Part of a small language model's weights.
Architecture: rotary positions, tied embeddings.
Each number is 500 + 25 x the weight over its row's rms, rounded and kept within 0 to 999. Layers, rows and columns count from 0. Numbers have three digits each. The size before them is the row's rms in percent of the matrix's.

# down: layer 4 MLP down (transposed), 768x128, rms 0.0657, rows 489-505, columns 0-127
# gate: layer 4 MLP gate, 768x128, rms 0.166, rows 490-505, columns 0-127
# up: layer 4 MLP up, 768x128, rms 0.18, rows 490-505, columns 0-127
down489 102:489472461517528524512530514472497510463495512500503494506465496519480481542485517496549474448519464506499510513492515454481482534515511471471502546526486532452503453518484501494489496471481543510476490474518445514519500514496493520486496539466495553505506507479516527469448488532475533492443456515472542477508471475509478513483513504502511497499540544533536484516530526506497522511466
gate490 097:512515494505536498529437516460468511506554474496514512454506525533503483528459478543455531486509503525504493526491537523482532516521524502468525479522500540491484494519476518557503520513496500530530496480506506514495480510494524511511502484485520543483483522469533517494465537505515524490489485508556518513519482532445477466513523504465500472456509517502534557478544529529479512515521
up490 093:446524480458486532517510499541494460487492551500474498560495506486523519476463436487513466509506499494448472533481516521499498450543521454498503500453518488520559519489487538512509509482488493524524491510521497484491522495513518526520463506494503460515506514537490475461536531522519485470488471498466477505501516459509503478469533497498493490461456475542505472504502479505514500513463
down490 094:510498517513454498522527507494510508510483442482489524487511543469491464468534556517486592473507493521477535462505513478512521483511478499491514523493477510495451474497522479484531471484480484527481527503490527531530511506493509493502505467510489509467527493503478494557511474480496498465524525480494497540472516505519518559509479474527506498500526511473512517460526573480540523511498
gate491 103:546528475494513479506453478482521517521526520506492532522478560534494509487480507489547518506545499498519505538510494500520491487448494538531485537491517509527482499519482451509523458497495486524467496479515493492553480540520513488512483462484478495502487534460514481496504457444492485513521501515517526466546496461489516495482544547498487508516481483525502500512508447469499545499557
up491 099:471520498562511453475526515534499471486489500482479451476547474482484482524490505538487514475510546528467514528471527500509468481519504490471539522481510473518484521492533514496494485496497486503530473502534546555479498455482463515504483472533517495529500510506521478474492456523509496522489529489470494508505480524495515463526482489471544497542507480493528512490498547525493492423533
down491 094:500504487477478500470520524494503515480494487531532533453482527473507512500505518503498497487523488505512526471455471455502565493491518498512502427460502506468525469478530530507490450526487488478516512461481456455518538534556496514538531534507472502482503532478510492455517518476452502472487476520504502533527511533499511508539480509484495470472505494520496502483533451472523514512525
gate492 097:488506484540455467524511513489528458474493508520524455507485549518526487501441523499513511513529502483483516494492444493505479488542492483473521479447490484485482528472492551501496481441465511456519545544508494532506454538507486540515482486499514497506459502509503475483489510481503516476515460519501515509525503509485485523502525514470526523481528501529492504572475521483499531541481
up492 092:524485485513526504484522522510506478512482480540495501480501484546461523519491529529495511490511493478525499458491440528534498518513535508573535464462507516461512509491512541457521516495517513457468531457518497480465502510433515478451481527500517482492517440476467496484469513505515478476481492473470501502514517525492462446495499481553499483483519510497468521507513514518481496489504
down492 097:509510525462516463495525483529478508501516482511508516503488522480476497474514473463536505480481477535485525527456512449461518498505454490483517463543478480483498492530500466510484513517515494484525460492478503520567483537498548478498480511509481507499518522537502502460501473487502517539472466475478470507508468516496477493468518468490465483464528484522520466496489487468573537520558
gate493 095:519471494498525487524463516518521493519466466496474511491507478472551516507465464493533495447473483523517492502489476478510521533502489550458460547520469494504485498447564512490555525507477503484502489486499540491496501529473539510490477503479495463476476484515509513471473487491477561473539524439497484481488502500492567528499466486493481511484515488496472528519520501499473485495478
up493 102:511542504501492481501504507488477504484528535502475502480514478457498484505521529506488532511496550514478504477492477471504497537471507559533483453445508525514523500499523464480508487523525541501492506513494485558507541504516492476473510513509518498525549465489501500517562498476531499485497465527487501549500491508504496545539550535469474530507513499517541502536506473529542527541541
down493 110:482493492524481507462512497513520486505500505511516491517514518486546500503494503516505514473488488495541485510520499490484501494515513512463495510554531488435465511522474499520515556512444451510527518497488498516520451469500524535482529495525536507460504506485445531508528491483471520494489516517487484498525489504563555521441452453494508553473491493497514523466512500504491496565492
gate494 104:521476506503453525496479504485498449562508467489490528511518496512506466532522496496453448484550558506509488475521510519533532529496549476523509487489501554508451509478540465493500487514437491525473502489508508466467498515510494520469496476508486486535509500525502515504468490501527544484463492495538542476505527442473472500464470478520503518478498483511528497512512513495499468478498
up494 100:472453520460522539481531538486509460524553457482530504525517522506511476493483493507511472521497543509477511525526517472492475526548548513495509536501484535515489540463488498491499499504504499519504511465484502505496491490525474541489526470464501470548481509494464491515480451513541556490513470525504503470470530483470476514462469509480454490474500478481524557506489517492500502543508
down494 099:493502512479515454526495461483489496527440498499479494507491472516518532432501537512503521521475444473546550494515532497546519531485484549496488473500481504510508506512489562496538478493499496492517480486470520544534497557485522470489489469501473519470523492483555487475490485503513470470475499477494469486458518505514476480491509512535460494493495509474483468474502477495549499478484
gate495 103:516483468512498491500475504481506464528495552492502509453503487479524552500503516484508479459495478513497499537484475449455512507472475515497483518523548520531503494547519493467551514469498538476504491482561471508492462516526486498502481517504505525495462459479512518505548480502481452464550494534509490492562525520557486511507532489509486514491468509520487476468536520520499499519487
up495 099:534488525525490524503495494464491513515509496504489506528522479493562554543497531460524503487504475549494511457468490479468525515495501531473535475526507469537497479494527533476482538470488502472465481498500480506464506488482495501487515485527542510505493482519486509489497516516513504490544472576512445479494504501536473441495525479478450481507454508487558467490476510492484510515500
down495 101:496512498489495508480529469505494493503557454508522522452484509485492481497489494516497484495491496511486407513544544495521458497507472474515526536507518497496497501518520468462497474492514502484495475521513518498491486525525471546479477410478535493534551478517541462493551540470456498497510539508507498519499497500480458518526493498547475492507494506517503490506531486512503509475483
gate496 099:464510509498516541459466495500481487474526517523464446494483545495461486474549473483475511466526528539519493551532532532501487491462486495510504487484494521505502491472498493523508499479507496467485464530479541520480507567489484527475558460483475466536503490499521489535534527482529508461532516505488497471485463475520502486520488545492481499479511442512493492502527538495486518491502
up496 107:509555491465510504464506468501501446483555544532514494534488493511502501489469463481478558474524482527505489523517490483525538505506495494510457470444503528530463469489506485523498506477531488506491504508490507531518530502523514498494544529523513480519489462502528475495491516530493469494486504510525463462492499506506538534526467528488514457485509444499509532511544505517522509527571
down496 097:505481490467460503540473507516505545467494514491540504462481449463473517513514516485495504538510474521507533469492477470503493478477469479529523493483489492541499532495477499449490510509524504506483485455474516509512548473465459473512505482515446460481532533519515531475471471514504530511499588502523528493518512491482488486498513537486492491500501509542514488452457528494507510468491
gate497 101:493519536481494503412498498530490535495500514476504492514500550488474495480500497467477542489516491472504474517469479483466543473511479474478457511523493523517480503548491498456463496513501534484481490519487490515547500507502492484517545495507511452447470529531529497513497487533465510514474507558500511485496510497524529464539484519461472511515532490465558490507506499484487482506551
up497 101:474495509471470484510488500554481524468521450492528477530452468513479508495422481519460517469474516469538491450517550516496556522499459508514490503491457545505453488448526499513528514487479521491519478507504461514514535499518472489463500529546483468499520509495485506529477481527504517499506515524511489496501523506509507560497508486520500504487495497496488465513476502497491555481491
down497 100:455482508515497463508538501524477518491551508497481510509500519537506498523512525463467521498451494485498438543525480493509473487504497486481514514546515438493497472509465508513447535516487488500476530492520501506530455497470546502525539507495475471477528535461557477451494492504493464494516530507531511495507482509486494503518505558501521503542527501497496491529538522508539467491525
gate498 099:472454566536527453498479496521482486474494541534543561466545526525484543466469486517495542513502492502488494475479516516509514509478522499505526514492487446472499511484512493484544496469504496508520524480506528502467489509492461513505511513491560504482496492476527535512503486471513457511509484512520448518508506516456511455455532515536471544515458493475495504516503489485516489511494
up498 100:495504511505433509486508491481475458494511512488469545499525442498517488513461522513477466505488515479489488443517494493516517494452506500486477500496467465481512476523544515495490502506513461502480519501520496492442547468522494502499507517479477519492501496479523536503504533518509461513517527519502477459573469529516517461474440507482497512470498478492520508523494463474514446449478
down498 103:526481497507530471514498511496466474505472527481458519502489539472467471492499495505498516534492538451521491473483531548485445494487498469514503457467500458501531528511527492463498499542461523491470438559498535500515543515532483545524498461504472493521491477512513500486517484471472526450515488525523508498522496495514493532533493527477474522546493509520545496526518517503511533479498
gate499 098:500492530481512495505490521512447484492477488447493516485468491450528501464493444511472451485507516504542501524492481489518484502495487499502509474500500510556457464503511524496551488493505500533484460478488462525547516532547488506484487539536474513474474470496484491454509524469529496522503502509480539530486519525468533474523527487473479561495486509518514512515551462505517484488468
up499 096:486475458498458512521500479503498557510528515497534524520478510520495536515497452506502477537442493504547469559494471498490521535544487494525521466476502499522505498509512540485521485478508492504535491533539535546467489491495516468474505478504554518505485490526527438533487482505493545481483506494522526484487511542507535533481471508481511505544487501494481531480499505448495478516475
down499 099:530488565528532477521496506522504542512461500472504467552503525547530513482483523487524480508512520478486508477526552505518474507492518483514488541513532484465522532510523481537489527441479527463521521509514487514483505470537536542505522539498523463550495490514440492507523495506534508507524488491499457489490500501516479483516476496497516518482499470492513475482484460534479554512530
gate500 099:525452478527500483496470509483526471523506495498488503492486489520481505483484474492536486513507484515541483492520467512493514512523474541523452503516491471498505527504520506482503458526479496550507504459521502461515552482492537486518538506507544457531513484499463464545499476514503554492518485567456494496526525445512495565521521519516497506518500461532469482505539475528496500512473
up500 098:468469497475466512480529498535485493489483526433447479518528504532509502460502478501506520526496519498519498495497498501482487527519495551505494504507503496499536491487488517454519517539499483477545452521494447480489488487464483458459484500514494484473474520497512535548503516424467502502539527509462474525531472495507490503518509493495521486496476478535563519548523527537515505490492
down500 091:510517510508490506508496480512480481492470516496526522500526472511526526516507504468476484566478503497501555524454549500515510500501517466487492457483452507518485529522512487494498488507494529478485521489466537490528476512495456495497528502486451530480515519558518467480466515571532559456480510458501488510483498531469490521504512513505522545488481531497462450477503468474471511497483
gate501 094:488555482560512485486499554538541500488508516504492470470514570444471486543493529493490505521521490512545470484464468529505512489498509484498472511473516502522469503501506545492525511547479505480514515504446541471499496512485516510520512508467539524446518491479529523498512498533530491483491528494497497475484487469522496516477480469473484473459494519491502512525459478469458524505523
up501 094:517511468479504500527488491505478515512491489501460486516512534503486458488507489491565531450510441485496509486512464506480503484466555529527459543532504517479530554516475516498484470532501525495489499538482517513531509472416514493491485519476502503538474544445506487459523499530538484470460513533494522511494484513475489496533499499471482538479503480480472496516489501513504500482475
down501 099:508501465497513504488489483490464437501513482472515480555491512528505469497472499521481478503518542485478491499508506479536536495483478527495526532509498519494532521571499493505463535507453514465481479506545509468513474531547481477480484459533534508494510498536490494549529509528492540531504458516485496550510462473514458503499504482508508519494492514493524450524491536516496439511491
gate502 097:469524523519518509502519508515482492525500470518533496486530535506492498437504501540450509523460529459500480510481547517518450518530531475501525513491443482509510484531496507554501498508473498515505517521515488456516525507505496500558523522526453519431498519480522495487511487515544539505517516474519503487518506515526492504515521469504496443466552516468517478463503471495500504469508
up502 095:528439524521485456471509507499514526527513509518488508487500517478478504534464467524518488514521476518530437488498474503496498500503486536490524502505508464501498532488501446456501507492496497477503523511520484541482515506465494510475438485469551469528489514512484472522488481467505482494473507456510440508494486540515489497523497507453505558523541506520488504509482537441455529493533
down502 103:506479526503526496558498515488506477472485483499508421492449509486508538556499468450511522485437518521515466485524476545553491476497460531485484461483483491438493541535543474517510467528513504488482511517485520524523485496508507533524509496491535512497526505504473497467546489493483481499526530488491482483510507522474488508517535492473501477508515483496464506483538482519476527502485
gate503 096:493489517470513475483468524541515503489509506510489507507503561512501500489484445489523532516509503471507447485507567543505527458508536482533492537504514485474504514518478519486489513489470548486519521541447481518514498476510498491492477522493502511506487538509477483412516553477513524481492498532465554473510507497473530482465475545513495465483459497470519493515510511499515493512511
up503 096:500505552515481535489487535534513454513541530512511566481488472517491522540514498505549490514497505490523483464513529487500484512453528527509498497500469528506498508492488484519478488497529494489454485539467515466516514492487539463454484509512447525499499496510469539492471519471495470520491530482493495522499507475503465536464479504512510488467463558485469550525510509520468537457526
down503 098:521514511465492505492502504459491469486501514493525495509505491480479469495487500501544499549478526482511467511516476479464491513492481565472494496491511464516481546536459512460503520476482494485543490486514476480477489490524522494478488506462570478465494493534505519508508512507556526509454486483520474455541523447547523484520482494564477498503486516482506489513494497489563511470524
gate504 102:534498489528486513510523477525488457514464499486491542479536530482460488505483468462496537485485474527512510491503488486485549507522512491559484517493529542488513512542477463497527471495458512467451483494523483504469515523511467471492472508514523534525500519462493534551502505499470521522500534479529479480464538526502493523507500474479467506521495526472548479456523493564523518495487
up504 103:495461493499482513557492516511452583526509517502516488517498497484499539501516480517477479494490515512445527498489499513480463509489436491520491483489491496495475493467498497488515514476544456510498473523509492498528487509557492538516482539505483441512462471486477530479438467523553493511485504528487503527479488492509493488484501485532519453541490453491503514501466487510488466514468
down504 096:521511480469532489471496485434532488502529497501500485493518491486500499489508547524479482509490536509513502515471511469512527508487468511460507487489482533535546493489518500491507494519496536494544526487436547525477495553498503503487525511478502499474509484528528465548541482509532524474532528504535471505545508471527482477532506499443464527448484523491490524508478449483510489539519
gate505 096:518499541483489474510498507489475531509541498505520538504489504534522536481496519504533494486555497486482517468467502472482526502483484478547517480514478529519444484469486514454489512489494477483484526482507507488498511502476520530487475467497466503489506488530549494543519511486586501526496494477527483525457435508519499463459476467446520476535512518526501473483488476519491489534475
up505 093:473525529523520530504529475550538535476506526507500493538509454499526477512505502503512499488473458484477490514526493498523506517524509524509515490485488516513554499489515521475513507534465486470498546486499458449451506516489459509458493547456500499470506469512500486459513517512493492500538499532444490475501545492537536510429496512517465486507514482519489476514522462467530468517486
down505 092:537481482496496489549512549496492490496524451512535526495479562515495511530510511521487495538495479512490470509471516536507520528492484442475505470450528493519455528507492477488450534503504495513514488516500506542503482470505562476466508492474488542486464482493471498529473486500493495509475502499535520497489530494462483501536481466516483488466507515445468493508508527465471541455524